From a checkpoint of a small transformer trained on Wikipedia.
Size: 14 layers, width 256, 4 heads of 64 (2 for keys and values), MLP 512 GeGLU, vocabulary 6345, 11.5M parameters.
Each number is 500 + 25 x the weight over its row's rms, rounded and kept within 0 to 999. Layers, rows and columns count from 0. Numbers have three digits each. The size before them is the row's rms in percent of the matrix's.

# layer 10 MLP up, 512x256, rms 0.152, rows 109-217, columns 128-255
108:491460529523458454499487503512515520548524524496481497454521511499560501510486491504470538503482543520486520497523515504507516565491527535463550512538512495501442480526542494530493464533511454534508507516520480516509495485447469539509511507495508452503520459534525537518505498469504495482509493425480465476507511417480469504481539469508514488554537480456512543507500458525525495553486
091:489452512490499533507536484509466475520499514520527465514488504515500486472461471504508504497508481483488470478483463481474522479505525497469482485552454520520539462490517494539532530497503501519474520467497514499542530501505473446446459492503526477511495497465472509499472492496465530521462471473515518488464521522471494489516511461475532504520522480482464547465525540506510510486467
098:507499506531495517512521558506499506454474482486497519489505480503503497490508504507537496509542474530521516480525486543498520472534494540486474491494532461521536498495546525504469468488500522496494527461484495504525515501462477476495471514494499514481472525458500492480483459473467495521491492498519512561508507530452515474500465497502478505492513457493490499494495475529518515533511
101:489511511482512486467544528490529483548468473488461514496499534512476483515507560469494513491498495529516479495542527508481540499493470491463495508482477445481505493536482522555540478497477494507475481472498537515469489507488466488508488576508470437491480506495459518463522478520507514528473480495526507522472519499518493525463536487483502521533453482526497488490493488478516462484526
098:516495482468520517500530501484491531516532531474511526499523525525470526464502484509495483480477502527479533492491503524505503537491503509465504483517500551466481477526531510485486491522499530541536507517480504528481477476512487526514497504507542464491500530566496506514492520508494524514473505513494523508523489531470546520502509535525509465503511551490487491487499459502502498481522
086:526580480459522495476484500546477507444476545477493507509460496467483480503505530495485465461534497505481509491513521510500477526481530489507534479514520500512488497483502497523535510460488509482510494503516505476506544504461475491475512485483481479465516485468439485438482503508583513482507509464496475479531510478483512525532531529510493527507514494538477504512465489525482501495480
098:495485517509503448537519531530509522526512516473524447534505463481514490442511515519493505525546530538541517496505506515515496493524473483534534497514506509467476530516468469532476468495485520482517484485471484518491531502481507521511506471490511546521500460531529501532502456519482514526556512500497496471478516478468532519491478494502511509510514491533468494468521481492511467517499
092:544512529474515533486515492528492516526514475531491497503528512514504482479495480500527521503499448492484515509503518489521472501562451523506503523477439544532501490461465467521470494527483531470463488514489476543525528479523512535546486500481491475506457478495438529490510481484523498492526509495517525535523530497523531471486524536477504489492520504510523541519489500524532513496476
104:472487549517503480480525544546516484527504500482471501498537503580494529451540509462465499520482529528494503469472439498493513510503479509500535547460471569501497444459529481510516541487490497501517546513491508493501470487528533467448519483515491514507548517521531503500472486516538540527467503544514457518480487483529516474519527477518502508506497502497543496513528505472509478515489
091:504533525535513490543526494524468477511493484452488488494560498512536514505533476482487499483496457481493513511502507523487508529500527485507448528469469501499499482497498537473480514480510459496484484481518487498501496517467467509506517460524514494501426516530498505492506504530521514521506565513524529488513478522505486513517495492506481494486512538534475537525512483491518501442526
099:512472525523502494523473499501459451520531489510544499485510501483492464504504529474473499476485499500519495500490497516471488481511513474464495478504509465519477525448503472491505543442462484515481501455453513503499466500451539493472493487495501469432518449491514544500455524485484546457532483517527512502539510500509487468484530487552540498527498479473486495504479450511530510526477
101:504510475499485541497456517496477521476542499550536478535456503494497476503459494544509516522539514509527492504470504411496503495532492523480537436507529528503516542469516469487485509474473545465447465507511530517509500513504532494533495485444501508475491495512471506479479462524495509567467450528502489521513516477471485516470507532497533527490524521509507504488478500504496485453485
097:507492469528505513518500509520475536496528500524543492492501507491477480517527510522479501493539450535537534514475489517501458513440495514462536513477499550475461504518524505508549493492496467537481499496508508495488507473497489529496500496463492467495553508462517509465552525487480559491519539513508485447488520489498486491490513495488462559455523548506503523513432515469519490510480
105:575468484481502538513473518516528507486497456491502508507512530504512516518497507474508511500494475494513491511478511514493512502558544430510524506455476491516501477518500491537533478492488563533513512514480504484520442473494482522514489526492541474525489516486513513537478468483480498507532505509503478500468503513461510495514520518495499557533520522511474493490510495513477511497499
106:458504498510512498495501496516519491483466484521498487542523555536536500548473468492529449506474497497475535486487499481497503507510503514505516520512486533502454516525530475563552455525544484480491516476504507506493466459481524501517518478500516510511481518477445512449500530509498494538502527484486502515561493487513459545484487498472490481503469510485503482560473480459486482566513
091:499530502503506507494496482497506477477466500501492512495531507525455519489496515454522494482473497530494500499525539477527508496470491517501525530522532474467501495506476510540531472497499448522479543461478523552490493491438485552540487469485568471529516531440472488534479484510472525477532519522496463519521502525549501479537517536493480473482509502520501496502522508516446470482476
100:489469476533513471524463495492540480489495515520503478488471465491472523506516515453538532546508573430492508520542501548483541487443525515485515464491474511523480472446526499477541515562512498503520515493521520518491531483516515526504510498468540485465472501515531490490526509524526480494538531445492480502502462482514487470468505508500476533493489486483489486490545465486486503500486
107:487490519523487524475488520532525477486523511476471532533509511492510482510482486514519526464509473501541434495491472522536529475496514522476501500487471493504498498556491480443486501488499497548513487494495540456521485501454506490506495494505504529466513471513499510497495439452510523464519473513484486500496480504509487478524525511497486498428492479520469498494474472525510562509492
094:500471495489486478455506516479473501488466489455510475479494484481482457500514426485496524561531492490468527517512523514514477490489507449498540529533469513482471495492508523494524495474493542512527490502441485513472499509510451507520511450480516503537509460487570537520504503490525501509494501476544501533490465502524508480487493523453522516497468519508525523513442494513511524456505
084:501531515502468486542501485551507513480506497515492525478541533542546516485536485478462513490514466492535519512523472514505502496476489476498494540489511521539516493499476494490486507491475446500493480535471535510510545469517504490486494486530476493476479528514509500531552516530505461523510473551473522504512494470537481509498506494511506501461529530510550500499457516500555464468496
091:496489504548474500512491500489499536526511443464516476487513530469482481529514524493549487532480503489488463483504520483507506488546473410538463499490511491472461500514534549493496530511471480504529525489485498510477514511492494515500450471531502468527473510511513497490524502516497540464499544486506483455503501473476500543521480489512503496493481486489510529458489481481471545469507
103:515486515539483528535464488507518492519519506508518496474472476449488492521513451458472494508533468496532559491502480456467488499446534532485512503475478482486487499465480503508500541511520498472535509502470517498457527533501448511502518482428491506476508478548476477528491466538459513488488539522508474531496518516543504495506431527531535487481503466522487483510530484473540495500472
102:482506510514501493530495532481513478498476484503506546515501491491486462532512555490520484489516457523483547473474521502531502474474453515528497505494498504501515504471465527560480471481497516489505529510521480469506502472508550479470499498497541502511497480492515493544479477525511507488490546481493502486451504554458517521519464487507499500504485452519484459538528445488513524523500
110:453501469530519519529518493470500492496532516441500511539524510514508466504493562500510567494517487493500529483484530497513538518496497505553494452509517487468528509484472522501551514464511500516498516481523499459524507496548476506526504530533521496545487526499495517480481469502527501441538515509487483513495464504431455465490484486523442514467529521482494469535501454493494490530523
099:475523487476510476503517498484565493547497474497502503491507499481521535532487513490505511512487516477491505503517431476536493495481497521482515521494476476461508503536537520488478501575540504506471485479515487505530480515464522506491502533499472491484500528481473517495486458491513521523447474523495530474493509513499499525534533477506531484530551488494536496490519496511497546478496
108:471534491533478486497491535473480484504459521530507512468489509559491476516463541497522497502505481503502480507539490523507481505452489450503501485477450502517494472512455521491463540537499494489495506461523477493530459519485495533522507481513507477493500493500485509504491527531512449530520529516490509507480504463489516533477497476560503520509500542506483540494504524487504489530529
100:500533556484551491503529510470471497529463550487504524458530546491470484504529464534495521475514473510559514525459477483523510554496481522488478479484490503489542486502507503498489472520466461487505466489449527487513514523526489518486538498528487495500510528502517491494476501469484494524505504459564503435502500505483457480467529494505513508537544503501493480543482526514500491490475
094:544491529507462476518508508507494447468518523469519521449532515513479471463527482506493498496527496508449490491491512530501510490530515512460505517485512471448524526501563492470518526500540479459518480506502501532519492530472493455514457494491529540521529442529434488475524516469477485452525494465509476515537542513486503502480484494513484513515532474532496502514519504518501491513511
104:505469487527512541486516509494533507488533554503481547514485539488509515501539512525493493537510523497513475518478490487523482509485469482485500476511535516487480455551470551497479485491485524460544509487519502492470491521504490466541521493525518503535491563526525538486468458540500478478449483524515510481489490494515469479479500512511468505486544528563488460514518486513515493546495
099:498506540499502492500530506522434545455488448470460499502477446541540511538506499527478495447499524504540488499500484524519480473546487471480513482527519485506518485489492477529511515500531508497525489484506488520530477496498551484507521495473506472492508496463515503461525473488506502468474513490508518530511480488496510475479530442543479464486519524495496484548513501481484510483502
102:496490467485499520509499498466504548537519466482494492495511516502479499442562540523493523476477482495500538469524473536547486504500483496495477501517504479466494497469458510523495537487480519476482527479516535521494547519492495515536534455465519521542521487464532476435470481494462477492485464482498518531470516506455507497470506474547514467525457500488501517501487515473497480509460
094:519490443536486531500491557491472489466497466487518511499504484485514490488541494490501494546473515485518462529496502537499431481500445521530472464528529548527512518544506508505511474498516512421497507514494532469485491478491536543478518483530479549502519493548499478507533477511492504521490480480500494513489478495489506522497486497522470496532518479482528511518443549458489540486469
098:501462524492475485531442467485458498497511480526493521527528477484498512484527491507501509514467453473500480474471502507475476481554523514552487525453451498533517504523527419510503481489518524479515496491498532505506457529512474499526472497429524500509490505526522489490551499544507518469544491478508486510522517493504490506448517490509485469523538492475514541494466522539507474479504
099:492471475496506507471511493515497516518487534551515465463513506495490484517505482526492524470534507513490444519513479483528508505514495495469476488490502505540493492521528477533506447464503498489532518482523502483498482507513512514509526460524497473461500560505527502492485531511534508553492533494400518560466459512492512514460493553505539552539472473535493471517482492514543488463455
099:583524481464509480500534500547480494487467508478474506471486456516533511498478502520510489475503511503463533495516534513489505528503481534527533535523470479502461469536480526486465515504516519500464478545496509497521498514520511551482520506505535513519520456498545517514484524464513500488462518432470470502519487510507494482526518525558501526509512472465513498476483494522550478511448
103:525473457480472491493509507524545466523481488490504520515485467517485517544484513489527472463487493526500514520560535550500503496521483513524556458472512470469521474507498486470508483501539545472484503493479482481510504527560514485515506468428497499519478494483514502465462506490488518508546497494460525446495493527482534512500488483505553535513505491494453549497519514487551494471479
114:499482484531532502512528499509498498489537520496432520512499516553516513497519475486504529572493508495456465479541476455481513508527506541486489522494449498481476488497458479515530519493525491474420531549485499492505534486524497455469505516502504475486469529488515505478503503506496501514525497539530509483497514499476516508506480440474529493487531477555500490496512488504475497462507
100:502518499526481524473471515505516513415507522553505461490470482489493555464554477513513479528535503484508539504469522483491512462483511500505516500504469468518471485542476496488516471488475473513462544517510502526541565494504522450520536495506557479457472546564491502525495483499499458504520511506489545491525525507528495524529509519499457510452524528487491480493524463516506504510524
098:474510513502539494492470447517510488504534501488501462521476481496500513485486498498502482506472488501533531478475472493486520549522488499514532512502509514567503490488485507479490486517497517505527434522513486499482489485512499501573500512502547475512464504570541494488539515518515472535522426546517458528473511473500520522520496550475495498524527517518518496493507468506474523470530
099:528509526523495506473493483550551504491461483527493461506512502496522571514501523460546532435467511485480485497508471506533500456465492517538517461454469508490535495493527526485503479514519484472511512494510551515434467550498516479539517493486499488497487491468524500479534521478538496496488508453541504491505524455478502459471510536497497516466535527452532494466492490515491494504461
100:486504454443513450492472479539481491466520505439517490509519511481461505486515500489498477481492475520451521527537524561504538467506507496497500505474480475494509475549487480498462526487533463449517526537516507523495457498523489530490485472486488533508489519497476501524453501513506507515531480540473463472496527497494505498529510478496509517503471486464499536503528484463477497503525
106:471507521534538529475499550490521512496521467492499498467500484536487499512470506531511492505529515550523537473519549516499544486513494504499501542508488473503483481515522488530507480492515477473513512484506476483454546498512509509538530454478492480494554506493511490512478535509484510492513476504543469517518500499497481563472497510510543518524493518462509454502501526527550514466519
108:481484498496490492527512511538491466550493495513462519570515525485500490485467534520505507493503493488498484509497499455513511534484507438482526500494447479453508518543515514502537458527512518525502487496476503490510510505524478527481452480469545509482526494540559522536480474481516535482477528488514529508507497510514515525496482531484498491524502486482507501501484484493499516532482
114:472488497500488531478505500503495506494498453498456491466481523458505511519461525511521512534501502459449457474529530510456511538482511508499500523470519505514485484474465513469505515493498483517468503534468477453525488489524481550452481495472528467498520510517523519480527514544507511505482487531551526493486533548471528508501510473493507461492434447550519506498511486505503503480487
103:503524515492482504523546528500518481530517497494497515500519533474509523491514494467478457476478493527469488442512472484482504489501517508509513494489519524462485545524467486505471496542498499489489490498539464525505525470510498493496470498514508519545504501467518493524507530549481446498501521503512451510488527504435518479523503465480526465524512522472482489502502528507520527504536
102:490492541522496526525487503514488470506460479554491536510485496506466474478517519484474465498507468499512524525497479499488559537550529475503490497523523479445462517482521513520519498467493510523488511490469539522510485501492461544472443520468511512517529508461527487547525498517483500490502510504536501480493534528494566500461462485503526474490488525473471478489501495556470482493518
097:498519472500480496487473499507537496494480549496524489532490486508517521459534503519514482500511530499504505508444517469541482548510496507485504486522472463513481525456531535472519487466522497521520486528507523497496501460504497474486503517530480480504488466539506498470510487504448502509492479507519479496487510490485483481484501481518510496495506490497527500478464504513513506505528
095:478505465486512497517507553483491456471560520495541522503472520511502537492464499553510495534506484508472457508463517495513511524512513521499510475503469538475486514484481472471493510540465511470498533500513447446451467456489524524514492486480519498507504514489481492469514483505524494473494473519489520476497497512539501464512475501489465504492514466513553438535467532491535494471505
101:493513483524526510520516509518484491500502482487493493547510480524496515504519500467485500526557490524570512525469546501471471495549535473532489496480500526521487455495505483483517499488518491524507494488452477519486479534505519512477510498477485568481479504519510497503509508496516516487567440521515508559474517487542497556496445490537515557526489515503502514487482533529451456511558
100:485505468509454517480527520509478506532502546514499513471514512488502525523514503497552533504518495497519520487497498506488449495503451545463491496535513485451518468528514496499485500467452482533491447495492483516478550466510495492510500522526486473533452478504485494499463478511499451491522507513524527497454509483536480490491515493513517487496510497485499559479529507546485535445467
109:478538510514510490488525557491522489511509476513508472520485472493480471497532490481515515513483492457477478530505483509507458485487527505515477510501483485524552503512481537501448498536502510476528495504502506475515478534475519526493466475470532487472513537476495488473492491518499526508464511440483480507497504536500513527462516519529517484521514511492500503477565530472524488501512
104:568532443487492480496492544508471494476473525515530529495509521533464512525503482492479499493491525476509515473499513477504507514469493467543488494545535521520536503534535481511531504492491509477528537512534463492520517499523492464496530511503508479523507494504507507492526484511470558509518547494508505495515501488512477517498535508518463522555464442525482528496478507549480489486488
079:490484473489541508476483516507534490521515508515487542532494551473514478506460517485471510457545495483461505534549520503447530516475533473501553507503481483504449488465566511510491537514504515496495479485524559506474470469477516521434539476536487483490493497488526474496485490513494483475521526467499536510492519521479476510462525549470487470516527524486466510468472494514478506486487
098:501467511535463487539473498472476455474496478493539488464476487528473522510486487558474498493499521493455518504486507514474509507509474519488456521481499498515528524567503532491478497468515490531512502505497523453503535473514537510555535497500488451511506517523456508509494519514485506512466499498479493470464515498549502487510489452498483510484506499475486536522545498489525496529446
091:527470531468510496527525483491524467496522500518479495512504478479462515526496515492533484471502516485469502465448517460492502497542540498481453532520511559541524527486504489535485505537501472484521440510449494515442460515527498504539506491518502515500503500503589516513485506521513544490534511523486509515487471515484508497510515505497508509510540474508520510531487453528470447490521
102:521521488458533501485500499522554504489462480505504497501494513507502491490527531575526496485493498516477494488473475472528457521494490467456518454501505480493514462534444462520468527492501496501486508506480493535527463509426504493503511489501492561510548486488529509516494448535471504533519473533518479482501532496495496484553534491463504499545540530490522477520488520516489524511488
102:529495528506498487500485512542515483486461423496504554532478483502453560480455494510478518501505459502553514498510502497507466477522514502510497498502453500505537483503501476515527487467485485564506528495485511525497474496535496480447501515513523489513447501496520500468513537535519476454561506474529509522528506505529530476470515498478501435506532498476471482468485487510508509489535
104:486484493514509519488493486497509480485482524480469469492482489490498540497496515515480514509509468494494553530492478474506516481519571521501457505497536498482491493536508499514477513482500491477519487512506532499510466485523509489507500500484501456523532503505473499467541520531504557454473494500516491505463491502506518448477508520465490500469482480517511529515466494465492504530460
106:490481474497529491469481495488546535508506530482501505491526534471518508531476474456501503456473487486521491499518522501478532558486540493513524478528522475520464505510480518505562534511541514521490511488504460504502516521487499439466527528561484484509478508525500518501459516520485513493466461530500485481493523487514492484486461518524495523490510524488461454533507498499498501521499
101:504492532522482494499518538508540524517491480478508483549471494508524498507513484522501485501471556471522494515526523480522508554457499522526522499504493484443533475522517519506483502493535474473568520495479495489507444491491481470501538441504512543466484533526484455515506517479489542475509454473497534547501535559525478527557489503502482514523499488503511512503519536501460508474520
105:524507493539510501496468482503472541477532499511486494471537507475487518548467483537467535452514523470475517516488492520491509487527531529512495503480484516529485521465480528487521478484508482509513497486543471475449472516519497497509525480457491512441482500455528530420537500490506494512514488477546512511525479484502492469488560543472519445495467528499506535562545463496498502498512
097:466527510476540506486552519511533498492488487496480538495467488496487533487511530528510495518476560518526484532471498517549506495509488484450506516491525498550474498448461510499531546484464507518517517491525554492477544545494510498485496537464480525550509516493507503505490529558529482530520486491456527528492526545473479511511457466517493497516484509462522496465452472524482528500534
099:535546505542507530513475489504512488483508504524507504530514479421494459503516491533521520496496522498508495516466481510546540485455450492501491488489467511530523493492479508466526558494484492496466485453497482526560530509535488532521520492536554490492498519516508515484526488503471544474457544495496479518571464513473531485478494519535528507523549492454476519467516517539501523504499
101:489507499517502533476470489517516501468508544497505493472477497475502522467482532462520467531460507466502514492527412506508537478498503512499521530518515494530518481516573511532504527462504533475488558489542493472487524475480516510514482525485512534536523480502534469512497507500506525548507508527508481494508536526518490535489479472488526491482506535429488491524500490486507512515479
104:554476473523559460489536512491512517483484516452512518515489535478512494499554548486484448518490488537499493539557496468508473524481511510505539479575495522499504467486491503528533507468513478507479497520529482459517505517518507507482529490483488528518477500510531459517490484472489467510466453459485499491519510504484501526530488555510478532499485484520487496477542511540507475502502
096:524495501525534519513568536529516487492534455510457495499467505542479484477485507478513506489522475504516482474545535509540483516486445475521495492533498491512460488521502534529493449452512500505466498514519523473527506470528481495506497540518488514502501509492501491506481528546503499514431492456511498495497505550529491514523509499519529494531533485516519510518521501492536511483501
093:522508464546494479490472501522470488489485487563486511555518516533509483493514504504525495509534504500515527494487532520473445548526553524499518518534494494489498499520487510509532544513537496505536505499526471510506525510489459485497500457493452470498480485524504541515520499501511505504528476531487515504454465475491538499465504506505510495540453530487478483488506471562462496491535
101:465509479561500491496489521491518509483514518520503491471526540525497524495470485503505512489507473516495484488473505496517482466473500511502473530505476483500494485502513486474500530499469509555504515505498505548488542483518527504513514528499548450519511529501515537462515473482485537458504499497473502469503545541501516526478503539462420468458502504523487487503535516507512477475501
105:483522490535518521512466499413526469489534541504498496514463490477503494503480515509497489523545506505488506485470543526523521536523524468488535520507486489540514494483491500478476501492511513509513493499513469508483495487501518481516471489500510473495454524492478518535493501504501498514494460485494488491492483484492503490471488525509496487496495446474507495491498525483502502524504
101:522504475500495505517532510491496497536502497513487497496470506524502563449472480464514534495520490478493523482497488452460460502453451482468471495478485471521507524516502504523501524462521521503523542517494483499517523502484503465488542487443536486505475496504522485507494490525516486480472501505519509472520490514477475528484491480474526507475510499464479520481490486539469501501503
099:526512536481523515498514508496511496496561465541461492523471506520535527532531476510476494467481462551506468529504520510507558460484465505471489506534508472522475536461497495490484501513498502524514491506475502517503544509498535510492491475461512486529503528500521498479533494556529531458494528518501520528530490534506491472502480533529513530451511504534517486500484506473525474494471
100:493499538530531494499527491462484475515515510476471526483487497489506460525530531462491518496511519470479481492502513502485516477544470482469440472509489523532458502453531517518527552477515487500514424491494510492477513505522534509491473506534513508516480531537487500491485524513470477487497579511523515536484491441515472489507487422502478467526553522469523505538497497493497503468471
109:460499501485508513497479515475473515504476495448471494512509464524542503485480477500487481484509489472510529511474486475489501500516490543461497475517459477492509502486521504479504514530464522495520451517487501462487485472488463508492489512498493548448532545494474548465510505510474523486535515532511496474523478468498472531499499453477504534513501471485494512542532506450498450547546
093:476510526511505501523455463488470513505529462467486549502467508501513502464472486423485488444508482538488506503494499496497504510548426541464510521483518512526474476508472510451490529520515466496498523526496506485489518498516501479486491496514488500485500484560468523484525510457507501487537517503495520461510475424520480533510469533531505535509527537484524510500492468501452502472538
104:495539504484544533549518484529521461477513486535479509530499491504536493496522447467527449467515497493487507512465487467517529514550520493475532454499516522498498530502469504507510502502492510462478528488515519416490517523494519455449492512516485499511489461508520530497560524517462514518485514448556514501513536498441491533500506492496495524480512526475549528452498494525510514531534
088:452497500492495537472503526496491501440532510508500472475506509503515525512465486496509491485498515495490470481449496505502516514486493534465532497505531524534514530471429466509496507547519498537529519518482520531558520456534490491459473489461493491553492519493488505520538542512480484466529506497505507493477491505511498472497484498485514520495487518538481442475505448509500514512543
103:509500492536486532496449511458528523496481474496493469495479489502469496492493485505485501469478474510518487480518480532485484511502491526531510541499500490499533516492516478505499514495509464522505506500452508524476478528505557490485499473484511485461453490508525527474525536483541485486497487502508519489484537506463516486544487506471472523506469491502493524521523485461463488558487
098:498506545505501510558530526491510522532533538473496480510435560484458497477489503496504551514465515515498496473498476520514462513535504475488505480492474478492488466504507453500559510498499516480487509478511512484520507513504502515528530540484516498518443497492458514484546509495463482497495495502519537467515509463508498481500479509533497478538531492517471523511509466500453537553501
101:492538540503516515461511546455568476495509446497581496482475534537487497481485526539481504435506504496550508526509494468506450492504478483493511493478532506495502496479495492524495476463518522489572508509510497520488543521478503507476541495506518486512522478494497497470507501463514482509492481486511469470473490521484473463477544475480505446519473471538548519503457526499504516507484
101:541450499483491504536478487521501498488470531492505469508555517479509473519461474530513480486521502460472551483506490476531530469534480519503502495503448487448466477498490551492497491497494519489492461501507521466561535477525527496491466490510494494477486484531455492510513497488502486493513479541543487522518539545512500538482521500480508499449522464448477502503517487473479531515485
100:513539542446488489431532490512452543489530476499526483523495487491475493538502510500490449472494471464537472537417509480484456480538471486492515453538467525475463509456504482552470509520500507517506517504512489515489508514507471489476453503516497471516442530506529508517500519486503517499499499528490514534508524509478480482493458486482509512497515521517507517488437543502498507503538
101:559469491480507526466460490508512516481487509536501521499484497483574488506509486505457491561508486514485443500487509480479479481532529508508504492451479489501513494503531522533506506460504479487475525483507511483495514497478526548503523492504503521482445513497486531483444548500534522508519472525467509476529462475470502504452488543488495489515507497490513501493503506506558499534525
095:454524531475472491490509513527524493485485451460485493542550470518517487499475474463485529494551520486488467528506531494479509491544499534506500521513511509485532497492505461520466513529504505519478519508515460476519505500500476525490536495554511485533442493506503504469504519495538520507572507532492486495485481498530506531521447501504491500509514484522493498477534481455533454514487
109:519482494485497528534452524521524463505526474501535491516529509542470514507518447548529479484488507496484514507514522495486505540502478533479505529503548520524477501524514478557479486526506452490510494479497477530536475485535542543446488512501514470472493444528521525492493514487494496492474508520511551506514504503472491466527468502491523475449551524484500514521528530494517538552505
100:476545525464528458505519540524518475530465512498471527465488535451500489491521547483473517465503529489513478462507492559517482503488478484485532488483529522502513514527445500498514497455490545526486508502535501504516491466497497525499504514517494498544511509495450509506516481513470495557488464477515570502508498500540477502507491524509525464549504474476491506509505470486549499500516
095:517525491489475463473481528497493499471504499552480522457511500479520502523506500474502523502499520516542510518504491525502521451510520506525494513509485520497483486523512494465459509530482506481470482489490477467515497468524559513520496487490504533519476480488470514539515463515495482517477520538517524507487461505473514484484502522497497543512471489474518507515509492499470517479495
111:496513497415492520507532492533536483485449483497485504501483558514543497503473526504485460479525455502481548479561464520509517515435536506491511502529505491518502489494508477497503498512521468509460501518455485478510512498542504479462496525513503520522534531512506486509485482545495485522502510476481467479491451484457474477492489487509508488557474493525517508476494519525483505481494
096:473437500483502521526497482488491498537523481459448436481497511483462506543516500488502483530509495515528482491543488472528480492478523480490482493476485488519528529497492506521477462495542528466528450524542480520513480484463468525448505540517501467467461526536499475505484481533483503559506486450481511501521500491517491522520508532484515519503531454505485492506493498464487486509512
107:475483488499461481457464488516529503480518489506495524487509449501500503486473504529488469484494483465484482525465497487520518539550526516467497529502483506540480506520486460512484467498494503465483533507505489464517498507518444505483514533512432515486499482542496504504562510519468472483483502509479558523468504504504479463496489535532510536488503488493431464505525545535499485486453
096:491435488515494503517518443469494526519550505515455463462486504454523520514494498469473480501487522513499553498518499517512420530487483508461473465522502473470544505541507525515478519508466507505549529514472494527501516496515532445545494458472539502488536517505506469449469535538486488514495466485514511538452497507504462483542514515468509493503510490466512532504477505505538528483472
091:481508507476482525518469474521517452492515550458505507578498510534517545528559478504556502508519504490468538455497552484466523496498507466538487507515482529516516478501510496512516457513492499494491484463520531490494497492516529460492467517500502504551439444490487485505474519478501471525486506507489456528548499494509472489473424499497511543482511510493468506468505491507501505522483
082:512497526481505549492532490528467501521459533523487485529497511508506490511485523516553495543459480520468494490525472442474516510498490457517482499528469520508517478501483500499485487470502480477557493488502493513523488492488478417494500482502498483492484486517502518524501539489495495490448452486551517442509527523516515490456522515540456476510514511452489546491504524469513500546478
080:519468495505482483444520472487521470504540520513486533514494481524495510509483494478548514484457511463537503553459532473501496480517514519522496521539452463527503486505506468505498489517514489463521479505518453497494535501539499542485481467420482535498464523495512473530512488506503505482536471485461540472480501499476506531514508499483521496511485500498481504512498481518480520516523
098:539524490477476520481499477496541486498519538527488538487518528485515494480522466509504486501477452528504477512533489491490509512511442490497504522525503490532492478454502524487456490503496488517524508480461497503540544442520489505500497503480493528522505538521514520540531477515463463499545505494492546511515462487513521455497482513494538489510557492464481521500486521481511521479498
093:498498496446470464534498476528506493481492557457511502505516521484508496513500511484519471533478508472474494513507490494531492475513487517455541474475519507484548487518484506525518484533482472500525482531487492493477444504488480435535486492511441534518499498502498486478518490485486471512538510464491482508457529498528516530476496507451485490495474515462479522526477506499510486501461
098:478484494499469543552514494524501527499488503496551497496485590502469466513491516519536536532510535476518496505486457522477497516492524498488491544475469507489522513471510497507491497452505517491463470523520479478496447528526493507525467520472497551516508528502479496515470514509515499534490514513481466483488481475491534495506491516520501414538477433519478502511503547526515543514478
099:547451537492491477506486463504482543477471458506493513535473520494496496501486512458476495516508486559475522485520510500510494500496451478471476526533487507497485557467552499516501480519507519490501514508532521487510545445517510525487551504559525467471519493491520447503495510512521502455517484485528520471486498527532446521516509471547473492530511455472488470526490509508491524461478
102:499510480477487495496510465497493516508481489452541489485528505472508513486513494501477523526500471483469501443539541458544465513478504542505452471504468511483525461483480501470523531506501488493499483492514451510499543499454479543534513477510544482498474566506553473522489532502563523494510509514505525523529512470518504535522470496516507500496505521531543509525533469507527508462501
098:437481507488435531458492503444492481498492529509501489526494484491497480471500513550531503496495488479532501508506506516516480509463474531512458460483496506434523465468488491509514521531508480460488485465501515500507503488484454524521479547492503499543485465510522491542484536508497526507495467487471482477492473489483458507530521492523537536511495539496482479509481445488510530488464
098:498464488501517486522460511538492531520482517497485501493493497480500475489488516494487494490491499492482524516493490495493444495545487516501513478486512500496502472479505458493509486518450489483510480497526452518519539488503486504538510538496555531499497495498517471428503516487510501518512498558503516506488511494535494524478504519504499509497459442477473486480498508512502517427460
085:486497522494506543474514517488502465518455503506477516472523513485487513484515492510520512511480501520539514529497464502479514453466521532512534513503506510516536538501523463476492541516486486518552495532498494506488480485482505534512525481485502466527491520573517519481490521498498475526472435472489484512510533461518518535534461471517534538539496533484516520501455529492494571471530
109:493516496516547446489562511480522490509489491506507532510463541521460532465502511505510477508475497490488519465470524478485482457529530551477522516480474457522491524489537503517512501455491503478466480468472465493520534520498471517562515488501530527481496536491487476488532482500546561541513509525506483511497483480523476469489483527450488514492514506537509456480487505485483483496549
093:499519496513503487524475522503525478482502544491497470493540478488512524546480491490501480583489499478492495521517466512524485499528444500547494516502523493474534486489554544496530519507472471505471492490507498544518487566495532482483502498490485475474465515511499546492474484535496528521477486440466575508496499479479486489495538472474456489509501530516518492477478494521493469530507
109:505495495535472508530503504500519539539522489481502485533511455490466473521514524486489523518509522481508496466509499497561481560513496505503511487510532525500494474494478521502498502482501476462532535485469513490556511485518477504497507542513494489538521496469500500479513495495497485502519481459519498529454518479494525474453508510452497493486485502508499485457493523484500523533470
094:473487476538551482540499470480481526484516489496514551494524459460478491482508506509465477527497501549481499511528462503487501505472509516466493486452509494479531522490528490509487547508474546488491463472509523455502479497489526512514479492513504502484523509543541495493473479533497518452519447519536443507474506501512459530511497525467503484499492488513510508502470496497445510468490
097:464495507528495496493489485516501484424513531544563512536539443499521484504529496479563502543498504465474503509553495537490507494531493465535478501523511484484513479498481528489465496491511516508508503512489494471526524522494523531486524541545518502534504520492522469473477527508506522548507529483497505508525485496511488511476445512501532546485515513457500488498506508502505485465479
098:509495513492528523465498497477523512486556546479468506575493489534513441483530489489496544527483470506504514580492505474509467477526490515511475510510456494464444470509474455495476515518468481513459497489545497511492481557507502480506523483538461454461490498488513511522517494490457496518540446508492509526503534566501509512489532491487496461530552541529508503502471474501499521509523
092:533493527499509496539473507501555583546462512511503490492513524528509490500507526512450497489521499478496551451482439525508528543504475456502489486511500486472518506536491476512494494501487472488505476526527529538480529477493502529495517476525483489482518536481539502508532558509518510477511506512474504538563523509487490539456500501506556499533504494471460487505509491493490486496477
105:505501515486525480495429484453490443496496522496495482504501485520500524480511478490509484515512508479514522513532514541497504527530508537511496553569485535497474506505485445497506523537494495602494499487538502517501477567521479470528483506470486511479503500461501509525504552498490472483476476471469500475481523495492478494494519516478447452499536467525516521492509487502515457509489